From a checkpoint of a small transformer trained on Wikipedia: 4 heads of 32, a variant of Adam for these matrices.
Each number is 128 + 32 x the weight over its row's rms, rounded and kept within 0 to 255. Layers, rows and columns count from 0. Numbers have three digits each. The size before them is the row's rms in percent of the matrix's.

# layer 4 MLP up, 320x128, rms 0.18, rows 169-205, columns 0-127
102:115119124125156152119142196158109165072116169137093158125107159146093124153099146101100169075180102121136092139127141110116112152125182120138089141142122156173108142234084166088114133109140110043143126103059135157105164134071145129203118123120170087105143201078149169122081110132135148175116143183107151133147119125115124090160075119119126122202128096119101120118133074052121140149144
119:126101122101192136173118129139081131122154111111164167179136109076080160099159117134163150172110115107142165099024139122130153064119099129073095158147088126137126092104087123123123150070084137141126124056074131148191073129111064145038123120132153167145125148125111136156123112117150158145102114137074114141147128036164075160111108082155115128104113114132137103146125155084122174132077
106:085099158159137163098132150156112111150149137114100127068157226142210128138164079114065114112192114117087117180131145152116106097115168118132133090165140109104167103116096087119111204135095085149149092124177071148121212165105122073128161116141144125137150121113175156175040070137135131112164164092136100191128100084120120100163135146109102112108081116119119108131125150133101120113126
099:133130147089133103156129179122095107128078121106124118104120106121127119084167112152097165082124107183137194120119129122176136212126152126179115098151105065103116137161145124148111141134144075049072143095131158131075093112137155140116117125094132114106131081139046144071102133105127105147189219202097065124186098132099072116141132140112120142151159172122147121093167099071111128106106
106:124087117073104084174142086160177128126204160142118116133138076188156135077129130157140124129132088125095110103111139066159166104089125051139137157096062153145121137157125135173159136156147169135118089144161086168089159193099157128107141085144110183132077158118115146125122119142128161112131101161123129169124095095054154061142134102125155134093141193119097157143151067160114161207150
114:095140140159117160131115162121077141117096095172107155165159057151076099166114172158166114122120157128132125103106139145142120172096158152102123093113092130089138194103166104085120135073120043122177152056152158080151091118121128118076075068128084122143076121151137137154100145161141124124131169212122088133140090091193158104131125104119090175120116160109204125152065153135143146143103
090:124153114118142141085134123149181159093148155143099095108193129092146126124148141107132145119081082116194171167173131127179137126141135146144103155164148088103132109127147099081100174132130158125085116090170193124132069084082061065146168157093158185110127198099098114134160139154223171139100097151083078101114132155095143104116119122091143126103124060111086129065135144102116149157091
100:094144172055138107140086138172093134184061101089094156123093139124101147048109146139138148197102082182146054171114160136125175111171141075132126144060133122130130141184057144088131119118135098107097130090136155148154110141055146124133109141165162188157133170118113120110096115087147128170122093104171091115151096130101075091125163147124071155175163110131166142155145110129140126137095
103:090117152135222157122134113141195088121151128195101077157133152093089123113136146110142124149151146157168112184079077084151105141082077093102105101085140093158145145112184173106140137114067103099144130132169108218145144126127141088161149109153134103134210139190152156155095146157163146103128123106135133128122091172092096136136175117184129144100105185144076138118161096105152161156091
099:146126106127121103089170133124135106096152167078097122113121143132075127122183145085144128149132132118079091145150139188082083195160137115112087159156149118157095096127173185094096171113128112072101118102134124043103146189093169134113137167145087095172145178075113162158130123126132104184050093130143108139113146146156088119061172149116142156159105132086131085111103134140120100036169
096:073139155099134158121125157159073132131125097076111104124142095115123065123202121169102135128133113108138115135156093137141120178053086025124133120108176073067161135082165099114148108119100133155143126106174208081125175177104145129141139161137217150091132100148127100135127107102135124141139116144105160158164120171144089050146106154191118160191175109145146140123129108118146126106144
109:132075077122117161182168115123145141153119141093112100077115098112176199120117164165088131121117147160092133147117121086074125195171180185170136136172151172077147099172114116108177112085118135175141131117137130132145187140116112169162172099127125150100073097171143145081061091144143144140169118068102114085112128111142178138105097114117165080135109170165083146094140166092145085188162
097:145151160153101094151090170117088108132174177087077109144085150156126076168121093076140134112151144138056180143090135196172152139191110117120132114168144164177126121103147045090129092119122165155142114132140141108163113097099168153195088107073109095134098125109171126076155148160099090128140098153146185144038119120177119104141142080186112133137134078164132103135154127129152163127100
102:124132118140103126141155113156144085170085123163085140078125142148089141144101149126128100121077102120143128174047128106138101104185127142228154151098151122164067136161089151079129088057157127118167123133178146107104183183120146148143180068187122160159165060112152125107140153088113168100063109139166111137136081133125110092087147147178155095104144175114151149155110126078162105097131
099:099139162165113172197100165117122053161108097129128130196107083106146157179157124087135114127071093109159146056110152090172131140085120108128184135205115093135127129148145045097132162102156113094101130130147142084163139051148133180171121170127129119085141094066153103107149111099068133134101165141141162114097144106188161121117127107145126064130115108120123100126160094129097115163080
096:154035118234124211098104118104158135131182136124082139124099138163160134095144107178092183088170095134121140164107145178163164105138128143136103148138154106118108180105065184164133092184135127090181112049110114148171121112091126112147087125185134144148131132164097132142130126100128065117151062175112127147105136127147176138147105113143155124124075107145128137105075106113137086116114
103:134135058160121136129181148174121190161133171138141125143155145200143170124192142124172117159127004135167142169085136159134111143103095151109156110135104155140134115098113145103120140121137068130110170109049171152093116117181113125139145155127130182137120132099138079099168092193106143128126139145130170169145125119136144098095068129133081143149080095142091077092067099120097157077124
100:135121111083124110115153088152103108054147125153118131170130063092120129118130103188124141144095107102089119103169122134119048103165123104090116134147152122119103120118129125150106134130143144154115124149186194133165107147129097160110101086190139199137170096167163170152221107102128160127092145119178140219057145186136117117123195140117114151169146138123154194160199124128130132118166
098:174115129144113163173112135071119147152130099104113157102096078178142156147111115064103179119150093082133116062140183137154157148149104116090087080111078152124126067109141132062111069090085076142131129084124162126153138117188093128125105091128139101143199127127133124183132098148090112132078080124167068071105164120127195166154103096086125080080104103137106111139147163143085123151158
113:078042100162055134155170086133139148154127089130080137162154136107110072120121138175114185133125111131123154124153169167154106120162151109090115160136161107164071079116132091163085085152169119172169159125099099072132124111073143114122146096181198109144169087154096168082138118129146102165131136131118103118121144109203106161147148109161196131129191068149169156154168161131141117098124
104:131101127139131097117087125159135157122142093145139110112112118127167160128094155101165075123112123129125143143119114115174125186073080081129124207155108124158148180123118141146092132093139083162124110168165144155072116121146166139215084135138058053088119163161176118108144072163069156123128133135111091153134041129077115101110114171124104141122161123216118212126100128085132140136146
101:174132123130126075145127121170096059141160100158121181102096097107130148127095147171103123143134116126128107082117091099101131114137159167132146178141068126128153130066163110114109101179112179156116122090173171095066132148143225120143122166093121090134082141072108159078143160142106091151049193116105130096051136113174151141123154096079134108098147143107147102140152101056095108111105
099:122067198114139114112123126137101191178137171165137080116086173109143150128141060122131069140121141216139113121103135136142174078108104127154107114104160100135128112172062081120125181117139154171130101152055128119170119099126098105163116147139140133128132171078177114104138176114118140132101092167145156150106131135115083099171129080207087073123149163045078133123140156137135145080137
090:164151049128133137131166135079130144135121105176155139132133163139143140146088112126146087155140162151085179119132136150094037153133136071119129097172152200133100077181070106093137106074141063063116109141098101124107098146172134159110182060126094080134117108121109131154103136125135116089152131161081106185178123135160142084100146142132140127205129137171139116152163106077134124076181
088:135143076137053154149144113164100163084074083119071093157148143154136162130168130150160081101068144116183129134113144100163161164112130127117162139101179134151089148128074157181105130133114165131136174169131129108106199153085154110082173064101141109116124071144091150121109137147149133093146184070151124122151079172181130140125112126127156193078092140102106124173106076085174135076119
109:135115128139102124158072167142152141111146103088104081172136120140114092097114175167158120135107132110120159149125134148077132060221172119096196158152218175173096093147118117102144134121140143100118062143162084098123128127038110093125148129071073152128116114126115120089129182125119161122126073148108160128128138116055118123122114105138083166158087093156164144209094158158157123137122
107:101131137125083073133140113154209107076176079129142177118157072065106154047152089106156164151123146088177176115148134114118086141171112081113121107127141115130191137155164113076141157104121103158124121090115083119158108154161104141121055188113101170115121119122103139148117105176151168199062157124184124091137146107127132150135125054137126184097107134153110100153157149125116148074145
092:154105182073086092178167082137175120101043163106108176141115106168151110172083144176134171130163165107130126105089127158157111154100114088088135108158110072130079189114136208147142135176171164163100152128133094136093131064155123133140156147162090102132130143191145130154092135113133107123090134169120206157116170154117150127104133136163125137153185153129198121145148146085095166136146
096:115098148079113119156134129105125147131152104171116066127143136106135139158150071172086122146095135121138158137135100125206154059108157157179113203151196088194101084139156095124137179147119083140080148091091108035136133136079177129139081112087126139147146104130097190087126133168119094121111137169124205169128111155134101085106101104134160128168119137124124096076163122109169150172125
104:131087179130113107119092118107149073105160113143087128170063122126207166080122107125145111147087102165171157138124099106107123129111127134115114124106201105146130105124124107107146126097129149149104134161064153147101100099086136069101131161158168143130160132126143144120113245175174174104179083116164129104119135059109111092090108106172129137141180106143176204086146164136142080184117
094:089113127123138118114116158074126171159098079136144124095176140120062082067115137167080036150080220093112135157109169141135063137146129134161133082082131113122143159111109111117095070109138154121055114094155113075091193138169122118083118107083186128127151133130138112147085124156150132120097080132161122085100094156137103141139138136141098076159125105088129077111153154158163109087178
093:198161090127132083142154092101165130120090175145177193159102091101103116175123100140073129177126131167165163106080131124132115115181121144133115162165079151062094150109153123161147067117124128096064082134155107114187114110128113104075100127116096153113127104117129130117192123178112077166119100138094142152163061109085152100097122187078111132106090093141176104134184134114192147155148
100:126121120140133141086108175135122076136103198086186088142124180047126243104175122093153037153114122150154098180171143125103145107131122148135122154130126151156129132079122089156142145136144117099123116116087134099134151178154104152151164160152080109117140165075085112129116130093121141133110115138129198089109144178060155108148159124075108151113158148076127136148136067128136112066091
100:122129102156147143062112146115127142151149135167215176083130130188142112157110121134169093092133082139097150170113132133126113127120180085142141093149132153112155095113132167114143131094100099146128115086128105115196160166148105149163073158077135083144089132182172084173191118137219098145110156186155177090157186184124144140116094064205144122111114098107121112136163095146119111135105
098:150123129135133143124132119178071097138080110098134052102122126139101119079149103067068087153091194164099151108095170125206111138122080109148098078082146165168131137118150189188130105130066160130142133175148116173073142164180150146151168163177147130136174161071120151156133138108126153155103128112141164138113117128129154117155159178119154093082159153095191110131124144129094078191103
101:204173122191104165117111104107132118107127126068119168107152141147134183094148125160108181103161182160084104198159135144148124120172117162141142135123072147031122188145134124092108145081096090147144138164165103137089142085190087205156145162124127134089104124156108125100091109141117126133177133144104080106149131169134170178109144077159095166141097079161123137086113100145104087158127
090:142207103108101127145106140106121122090131186135071191160118119108154161121110102195123121169203126104133161093060141139141118088102153127116110119147140112160191079191127134165160111081118078136135079110096105113123109103120149095130110125100141088157135164101093131090125121111157160134117110051096116062110108145171097118183162124083201165157126159074131076164143158074127096150107
# layer 4 MLP down (transposed), 320x128, rms 0.177, rows 169-204, columns 0-127
096:148137089126100123101111095136176132139137131092132091130079141158054153089123137156114192134096109143138119108184161150158150132182129151129133133082132153129127139108081112127084127157133129166124132132165139122079094092158129114121136090114112141010157140203125181132064141113170044206119151116167114120137122114136119087103143085161112068149176114084131094164123147099114105122220
103:144114153123141141159136120124100128134140139107153193104113177071114141099123120142116128118110120106147147145101168128117138106135104125111128155105078135123068124116106139109061110108113105129103183115135134101110126149082133124096110093143120120255121123133136120144097117098127134076144161139088130123127124103126126151164115124172146120118124142156109131144123117137125139136123
106:115154139165099170160130198121065079112132158136130237093145122188199131129104107132127156128083105151133122138098113118095120097104143111189125131116107144148185108088083192137149126129168110091149144106178105146155149097140106131122034130156156135103175129085197086104132104102118111184108139078096136118161090119110155164083136170119069118079129129131132059109128111088128113124139
106:071114161149196100132079123107132120192155132135158117076107124094102124103096105181119176165090144133097105164120173121170137147117115132127133120118129093171051124110144131127150119149171127175168087170100150106099113167126111140159075133129202067255115104135128094145155158115107134065161141163116136121156115098148088130067134140126143207125069144142104123098171128116122174149130
105:126093099123124100116175108132157090131104172113118112147108122168088144078069132060137123085154054188111169098072173147141151136140087064107113101150080125124183155092113123079092112096115092129139122122155089149142068148167130192180101136149102086139125127155078147122090108118156085077080127102076140118154091097089133079095144094140117112124109161141107182102083120119200068122122
104:120173111144128147159107158150114121143107105159160158168143107083160133119086133122150136211144144151150129149106140151147128146152139112113069122133070115101041151104151127116083104096092114133108171118109126102145115152096140130107107047170130125255117093151118095150074122087114131121166136156127133133131104124107135179157116140115125110151137117124122090115142097153086115154123
089:119121122136129121107114207149142137108148142114181113190028129100121130177142128096164110089137092153086104113112110118126153083099112128123159124145134106090146150153109111160127133102110159129079137196109169151185046092095107198073175116139114163144135116106099126138176100171103103071131130131055084135121106114094176097120061197145144109162089099081075176151123120130133151139128
103:149152127134195127137177161101150152156094101126185169057133125136140095127136108125098136160157123174131130144208158134082141161103158174094102108127080140124166097090110145074118112149140144114116092150099131110130160069133182113091086136123103100255075153113079163124118068160124117128113121130120165098151070175164185138127168167149157120125135083114124111161186071128103126142118
102:166103156094116115116102136077155122134120179176126142140129136109085138107123102130079086104164157160112132174123130230068116102182103165129170142123118166065127096092163118098098098110187100153112170085152164124146160105136113128060100101118100153179109106114161106127176138108181130206170115116164110134163171124069119159116098186142083100101173133135136137109056110124087089105144
103:127119118127148157089172115157136111132123142103159130151163116123085110199118110112157129106166059130079098108137132168090120111097047113086130151100153100126066104180141066110138118147141121132145136116166141194105053111083090155081117074134139120056080052131108046089191183139131125128119168099145135114112187109117190137135153166113130138156179134141096097145167143155142123121125
100:140138112101117112159178163146170118156152153178101114136065110131126139099152125133041110122128144168100146158140144134122161108148135130151138196156109140094160156155109097166165138115130182178152132115084136093141085114137115128075095110155132143255131102115118119148113159134133133120096131064172118119130151106127098062131109127138123141117168049137091202179149173104134068104143
105:168146100098164123197117145162133168173073166144130117116150109108217135149112118083112131118103105201173157142105143079129179182148168136162151095172151137137170128168168104109184124122114056089174173154174149155127047121130112126151127129096109120139061060158096076081160135151147082113128136142131175126120156156122138149079119163118158117163078148196105117130146124110134106123132
096:125156060143173118140105101116156109204123118103095082062134077145155107180100105152083119160122090122111106160106145119136080173105204107147157099101188178151038160104118122083099150104147151138123066126110056116126138117135175155176107110133101104233142155106119116118114142151103133097159145106180124116151135104081065128135126123120115132157167136179145094132153158104151127150156
101:175056116059200111094136184131090112119154135106082118132133112114089166108153111170134106156076151122142115117179188200080098119143173140134114123123167060148116158123159096098111132146126150135135126150141199105112124112062135149107137181094151106053121109140072152135112131139121124188194098101154134110152101098170140170099110161129170091192162119151073178130130135133135090141099
101:124118136128135078152144078100125156148114136167153135134103115154178142141145144136178103176183141113185142109123073117200113121131049167150059115154118095101097127117124172085116137133100091094183090197066135157117106129117075139136111120171101122230125146114119150165127059124134158120162136164119144085242112152126121128109142110147069127096109150112141123099120128075139116139159
098:161184083101193103050150135086084147156086084137104131110068077124122143089153168090151147122117180190159096110110119177158172085155119118097103125100101100094098117114124133159115150129116111122121208155162119134123103118092150099104124161165156146080160126094129113128131196167118115128164123148153115161157136098110163138136072108152114082169146138158065092168073103042121177136102
103:118139059079142163177204152122137141094122146133141099118122133119162118183140131110121137128156179065129124078104107127104165148143116158047118139198142078174094175176121110086105132132178142105140122144120091115137135160202054161146154143112118091153153144149122142110119170097122096136094112089135161076099156134097177062154164077151206125175147106129082104168138146127112115083155
103:126145086130099111131193116155163150061109085124132131161110174131119126142105119123040146121128112140116186109093147188146093163083154071082096088102140104116184192112155127144064154123202162097108091144172160086137122148133103112084137143147111138055122076066165156136089128188143084130098095173153107153174165156176099106121146183141179116151110151110142120127142107105143114130112
100:128107131114120081141127125136176111139102106152118152165100109147131205143167174077106123105117105138099088130143122136084113141132101082102164111144141150163255121089153158168138173191087084130119140153080163138183102155114118182093162139163094160049169144083116162166132100135141138187108121125117151087163178121151097139128183138152118128078096108143128106167073139176132157146120
117:149128089151129085123111059118110093153109181192111147167151077094119102145089141106106086116108091124120132087106119104142128159133118105142150120123111128150251134147148110117117103091133170194168094142137149154104145101146107108171123147154120102000076133056162083136124128137112161136108095139104120139109153141083130123109161142093136170097132149132072193091109104107154169130140
101:076093146066119113144105143095102065134122092149160096108112163154166128073144122118102162130139141156098155139150145163144149108170076151150155102099126133111049137126167145096122131172166163163128109148157149125096158148155143093125126064111210125157163059125124156111176088107127091088102095119117110177119126189152175095120095074171224062141133158105114089190093126146117120115130
102:135151154099154125128141155155105151078202128143118123106109089130132137157100082099138158203140105200159121188104151129163119146156122100045105162113126108129182177160230118113108149121084118069120098040110129112122141114164049125117112121074093120157119141145064146131140117106133155187161119081128095177152116102173122151136083144137106132102121134097113121147188116111150111157170
100:128120134117066100115151119161075095098160198105118193093096140096109119105178123063124147135132111114218160093124165131140167059111167121099077162106082114117130126087095173110110152192146132109067164105130109115100167081122113132122126147113186144095101116132100129125140158137096102209099198125130151144138107133099094068155139195121091150174116129116098127167117194131089117129114
087:153137107115152147126101120110126085117139095117003180116184153149125123086142108112052091083162131132136157140133158127120172182103164181132117106088049103144120132121178086101114158123168132154148103129176164099109156147085062117150119094172157131102159188098126141075144095091115128148149099071164089131088151142131135119134125082071126098209138109085135099155141130136096161125120
091:132146123182095088161091119145097128114099103199093104100185178098106164143185140139128115079147104222163173073108129141222142132095124149108150140136132133167145058125128146161160137136149122132148129115124071087123157125070141136141120172146158156054149131148174131105090150132099157169119141112159186135156137127142127163133123093158155079169092100081110127168092126100209154157143
107:137096132131107147119142120125136142137150134109061128157115125119119111112082149103131156112104099122137133135116132139160131116130120072105143169134151165133000163118117099144121171096149167108123045114128149125130106110118126118108102122129129143232128122164132079112114148110093160194164127095133095127082161149093103111139084090139136130149150121136135137129133124115147143155148
106:069098080079125143174149129129147103108119079105131117096152141141080148164136134081127148137156142120165149173064223121153137173140175083128120113167105078131133073136141144131141083098131130108121159057131146137107104151152148145096135120161143111253176129118127134121146144106135163209130110106081136108178156137098109182074123087148139118131123149180094132158120061100148126178126
100:166129143157090088131139181155175137182082105122152135142127130108090123121137151150128155053054109153115108124126108122051101094059152144123208079112112173103164154100138114143088131130126164085129091086095105138153158103149131151141076194096109140195101181151158113146096124147076109124133102173107169143110154050114065061162150186159122156122122151114111121130086117122109115125150
095:108082090106132119137125171140134107099119091164181152107109130138157100133139122088139130135179085136113160112156083105079106080100153148116190135171066127182078082147118146131183108115058164127125121106152144145131108084095130125115083157156156094134083139136127104154078181073078104141087117096101132139102076193120124051089111121122113115120120091124108168186151144128076223083164
103:141098129130100196136087082101097075131145084073064147155087108132112106112148146113120101115079113135120107114080119107186130125129144063142209130117115139188104136123090127136149146153102078151089115155149122081110137135091152086161096172126143175170082152151093146153086132115126122089110124125158088095119100071092085103177126032087081094145143110097094183076102081119121105118090
096:083166111184123141142137176128069146141148175123092118189163101084080123124132140084091118123119135108161150136159112160115122104139117159185088165170068129156137142058123174152141171151168077095115114087109132191127093148105102150137125141134109180200132172127134132161116157183105144161113146061106096160182146122145079100143150161155116119097093119100187174111145159168099187071169
096:139087064076143133108145086087134096085105143130154114118145108101161156134139142104107130139128153121170176105102112092129118098192139116142068134124047116076048149098200145118103074130138122148128112119166103126158117108082072129149111091123139142055130154144099063167114059140159089219181117125104131137141105112132124145127173064138107179087140102075145150128148131129139104084089
102:119145179122108135065116120090150146138080105131102147116093139161135073119117120118099137115065135152111212141131085160138179145103087106144151124101099131139064079105130142128132139148130168073151144071109142177142093112138174144086151090106084153160127114181134167139142134115101170084126167125122131098098145092192180086145152187115093155149128170102163164081103206103202094083181
101:085131063135134126130147128164152130109098112112114078111170093157100106146124130167139137130156132123099154134154065172077162105157071056133144116144147114124144155077128130151126132182160136084061135119117072086107091144130115134154108136121128147218094144103157109108148187140099076204076141165086067144153148146172146067188143067127079075118111141150093109109161178119146144163131
093:099186117114128125149129152131134139118132078110210190130142099127113124103147144161079106121124173097117142161115110093084155123158150171107112103162112129121255103147106134153133120125086105118128171100157129105150109152174202127056148106133153098001139105112121152123138135106148164114181070166128118156125087126126140124152124141104129122121136155160138126134156126123141114131124
098:138108097156119135096108126128150089136152126121103112135154069144175132148146173107120144172170096107142131109151140076081165138156084099100120130154109181129122171126119121088107097167199105043127125123135165119199132158125168144161117175188122136044155120105106083126125114071117148210066102165156116147127104142154095179093125150180058137104081080137103145132117187130114153093170
# layer 4 MLP gate, 320x128, rms 0.187, rows 170-205, columns 0-127
107:072131136118138111204100175154108117091135116128151128173124110103095148077126129119157156162114118142135158110113139154157200074122100124112127103094136150168123109194089102189097104049152090138153158036078138100221099104127075117095071112149100163162098129090090140150146157129151134115103141129096104084136106086151168171090120059097104157123130153118136109176132119146153182141149
109:142128067112110078089152106117153152146067127083134082151151120088082091157105191073124176151122126107095111111085082081109141167141135190096054105087081149124082176117142170118119138096172163107090090111149193103150137088112095074121166079174095155086118168104126061120145140190166132178125164138118152160070125129119155107121146139115129134123104106157075157145135126172161129143120
102:119082083107134115080075092143150140188118069115084127097105141144135187101129184114109107209098099135154056136113124119082143104097144134143123083123144056168152096045103167174131175131120077103101136122085144170135119144121093107125115089107122156090105127145125133173087151134083039162133110112147087148098142099129132214084124122144111126184172111142127164139106142127179135131129
102:118065121156112061102157164083095110139098163109145088061100120163123093148108121085111100178137169158125148156123125152176058136172150134155110159088140142113108059135124115131140166156166072136142200114115110056168125100160141147124094097147145108098126128141155033109127131122105134142080079153145136212098104127093135116064133085075099139140145115109180174092163132097100137122123
112:107132114125151137182121100152085086190137116098113135123166152111104190114127141129128169140153122143145121084145132139106121101165114121119162101023127143092110139165045143127111122049142149087182180118117158128156131167059065110101168063144116132136105096147159097149070173087156124134121131100163119140118154117156127135145099073165081136032138156107137133152168162095069141146099
099:057116124106096147148102194179122138107127083104086095111188048134108110146081144164134131171106127098235159140115094138128132116139148108118114123107115162096151110075135137118138184163133118170193154084112147149072072120122152106157083052104126129089124121160138083121078138122137182137115111147105101152109090127151117096149163128124054140128153090174135161124123136107149204088152
099:086059067099145087058075081108116148162114134193103163149190113153118093121071097113097131164176113152150113122093147137141092063110157135109097107165130178105129129145096128108135083157098128118179087128165141137129132095178191131102162079188149072139117143172108101110099072161127150088110139088134071147116086116153150091122127097117115111137180082123147164111127088124106180135074
104:087155156147117097106144081129186089104038157123170123218143158098144154111164143133111113107147108177180097125158092082111110147132125097142146094117063144129110170166128136112108108069169105131119141151156164096133136136118146169133154122135091115167132106148134112124087187123127100154141143083156058087179229149158129156137163096101094177084185145139152093099090129132154114119192
100:122139169165199138164112129132148109132089087183163143172154124184111073143105125161096082148145167133115093134179110139138073141130176152138130144110160128210108133146122129101142159129122149125146154082089105198187087132152102097135133115092156151159133159149147116090135158107108133073097084139118161074117150087225139121096124098177151091120214130118129104108142049099145126081160
099:086151140104065192099087146098142102114052167085137159146156090132064044147122148108050095119142134112126114123132132102128127157105142136075105111157144104123149170091131140146106089151164144141154142121162231115096180104126133117126144139128168105131140077095122070141114157125133144140103135092110133101084140141082167078112143101118081188122106057193134076102142081143166121107160
106:161165147093159086118110164108111144124172139113097162207158139104074108090131138160099051128164127138126192118140113129119255091123123121083169172065120125140144179084101155155129112131143159146111176084088149115109145084193109095127125082098140121107166133078181110150143122158094117142180108124106114120190163110128129111102147084103083143101166154154122115146147160148168134106137
099:108099166157103136108095140183095111122193100135130085165114114153090117110094134112173154145145110084192131084068131181144143074144139087092130120142109159143111148186170088144127148147138105113167087145124088109125095190105091147165197098147093149123145129171198141093099154167166125156146138136194118170121134070158182112140156088127071120139105079134121100139091078186104166073132
095:134147134127134107126105163064237123092100118158098111121135129124157152140074100114174070144171164152142143103092100151101152118061082135174124076162139188155114124146120139145160078131095132167131151160103061143105145150191144068128143112159135088126152130156112119130142139166138081143131125088144102142143134121027111109120165116135100137109180177095180116178127121126160152051179
097:117137166096169162162086090066139127161147140123144172148093116107124159090141150110119138061089096172128155115088087104156190085075186127102151171113167079129118141173117142159123097148127168086078085099109089186138139150086139110073133080044127136143119089108108156149120157149128116070151079079087098068151140085180125150084121117094144146132109127117182107137119114118137096080176
098:137105088175136136177100104098118170138120156097130110074110160153182135109197155089104091095131065150161114040112118168174167125089139112128195119133121098166103167079148069144142164153202125112114172166144140137132120162151069154149157148162122117137144167145117109138104124108104127144122163107173087196122155074125148131116062093104127150120101073113083184113182075118139109156120
101:088123083147099088123121039116105155143153081134129098147153104179129067139098082118157123114132103060113139067179075144115075107103112135081149134139168165159161189084124114084100165155184125087163109098118107181110044124111163146140133084198108134117121145148151111117143104158161149095157075092158099156107146112113116144103115107144085095137150037152119123120115145170173132145143
108:114147138129098152148144136091130110118139151198156194128094123096131181094112127147148085159088105129207148102126049105145142107123163102128135113152104059140135114118109139079115123101103104081082142117150118151143143145087170135128181118092134066116160111105138135118164212114160156155080165147049122136136163117083113157000118087087102126095143154091160105125123137126125116114149
099:128118143144163120114154137149171154150153187122122110125077097135061144057149199148167126141180172202117104107084065119073101113136151152113109065117119134126154126186088127178133130104092137129087104146096118151117123062101133167127169145111175171108140138150146108148108162158163179154106237119104120086086108116103146105134098115163125135060152110168111104159117147169129153085100
113:133145115114177139138142083098197127142124130098113112104178134115128086141099128139094083110148152077157117064180082098179139139108112203111120145082131084114160187149118129097159116068147128145184167122084187119119160133095082156141155117160122120087104181123164088105145129171140152110107099127120188078125118172128159160107098122151104102135159155173057163082110092072205154086124
101:143140123105113118141144142136199066091141167105197066146116142198151131150138146081119134141155153148188151070121093156144209095135123156114089146137098173152118108158179150089159162109190124166142113098120141123093071103144173105121063156119130086126123142064196116105188155126167126163121112079140057142165145120131161118128103114106122178150171162103111135091097117115139133139194
094:123105108107151122168118106090115122168086140154173112146117104087075125140131084097091125154112102161120150111115115155112213167124153181150115161094087164170158078143124122122114136107140170138097139172141162106168163138086090105125130084107100093125151074117060109132102129181103117121129165071216107116172138095218120059123121059085137098099184158091158119149153153110166101129107
098:190150102108078100130154102161108122148110166158050157128130166084168121150152094051161075195096112143159157109170115095102118129116138101126122062123070141147140147130134166157130163115138117091117156088102073124151114124076130159096102162130117111168152171153121094067195133090094190157054080105148125152149195102144097098136122090106084121110129090109132135126128083116093158123175
093:109177127118165179155131143126127127103124089106055104095163076121100089148158127125132141185133151122218029197152095152069133122130136148132105127130115099142087104123115112140169132125059090138152108056143142116107134139158107087119095140135107136124094146157123120140190103124134102178172084131117115111156127096120111101117074123150074136093166129186118101072058119128111177154205
095:133159119108135187132168144187105123060134066086127076112157113122035121094136098070076142163178127123085114110125079120106166110193147114093093113099086167134150126124123119119134108123143092088098128116059113094082130151162026087121151145124106089143113130118124108154153111116120145167136076095147072180122133110142132123135147136127130170157095091147153094129127062157145128071194
099:050131145161143166130086180127194174125160084082073126135061147144126125133114133144154142093078162166166115161090091133080111068124117111143134154131131165178098108153174086145096103074173111128143083123094096136158112086105107101095149121115088132141109130133154116093164083093134146144136144107070143092166113153131088117117123070172071112098060140135168135154103064123130192068105
102:069168116138095128132097135121160103127132119099136121140104111136179157098164087119150181181138128123054162137090130174142149094187192066109176162113164128098119053126041133137114144138141111126157114098097074080176165133098163206117122103115153172139173170148170139117127148166160189155086139146112082142121136121126105120119129087125145198072084139147136129147096082102133160164142
101:119137102112104190156067044095129140089070126152146109124137145077121171130128069145128153137135111141163188177098091151124123106071128121125167106141092105103104220130130187132139129133181116092104156118159074128111149090163117121110127089157145057144208160117117138144101172151107084148143191119122133095189131140151148116125141133107091117059102154132159121152098149123143186197136
102:149099084148177097121089126079146146059108138105125120157110109182101053096108219103085134077048194151138126165133103137133115098179160082091161135050149094138119143082137125135111122151169143142176146127135119136096118153095146172133122097160095134115123065150176149152116097140159118119110094115169168158146152114129184140118126134091115145086121120166141110112106101116176064188181
096:123146117100115168123173099089151128122139068086110139102129143130122118114183132118090091123061143167095167127103078069136140100200040169100160172147158156188110114140087108153145075153138075155183132127092132135160059133129160058133186122123209094146178097097076116161136110128126145134172123108123094100073158117139096105131166117124086113095160099110139136096158098142107160116109
094:116153114088081152156145096129110127116146148090126177125143114106094120116162161116145098193168165127128182089137087122162110162107112125095103121154120151165159135098121122131164089091066097146181122107073214117161181129114115155079155190153125065139129180134127136217199120117181096119164138148133140201076110116142165126106098136089100164127104120178149131107102123122165172194122
090:091156130154155132144157167096128123084114187098091024098135085099121161158113111137154141159179120155134096079172112099116167134086131116124154130073167164191127094136050134103159104138150212140113104126102134148105110151123141121078161147130119119108136151074118146085117165125076162114099150094113149090080184070198089107148175126135136168105140110137071125148166075146107142162110
101:082112093133141140177149156161069155119122148091091163167101132159154153097133099097135125112106104079177128137109124108086124118084139134119144120091070142183119069144120128155121087101121078137090119097161150194124043117135113078097124099081163171159157123074122099125126096168170096142120089143084113131132153108131145123083101150165083136180127145148170080128138093137224125051192
095:171111130097115089149161113101169141124161065119150146144098090115155141104098082118124107109161119083067132080114152150134103118102164195080143116095081094108183128152103120134161078168139124118105078123130156111133120119122104145049142155189153138054142101160112085122145093107164126096095055157134134119131128112145126122121156144127096077132070125152170109173220083203122062100116
095:148121135132134082124128139110218112134160151147138140192094150138134119130080157146158157128166033088129141167113103169085151119090141121144198131171110121147087092124153083115147139146143085153087106068135112107111144078155141211130104091132092149122109129145114090032141124145109098128147149102127113134082196193081102139090062089102144130109118071120107147102107087122124173101145
104:108112180139208142160129116125151137107185097157142067178160079128150107109109091110116123123104115104157095112162132132151128067113143141131116130092148202157155093117107096168129118191103131138187120115072117174176107181138126086081131141108135131133128145119205111202117144113218094068116135158116101162150124146096123125118119113111124118179114166094163097161057103165132194095106
093:144104170140176164165138122159175105143109128115111170072096200069119085110126149062110166072116116135174115126153058101083130131146098178107148128081098113086117110085092139109094119166130146127155120093160168133155096134097076148127113148105119177148143088102119144161160119123205087160141125124147170164150161142086142044139136168120100105070092072187123183134098096164099123139124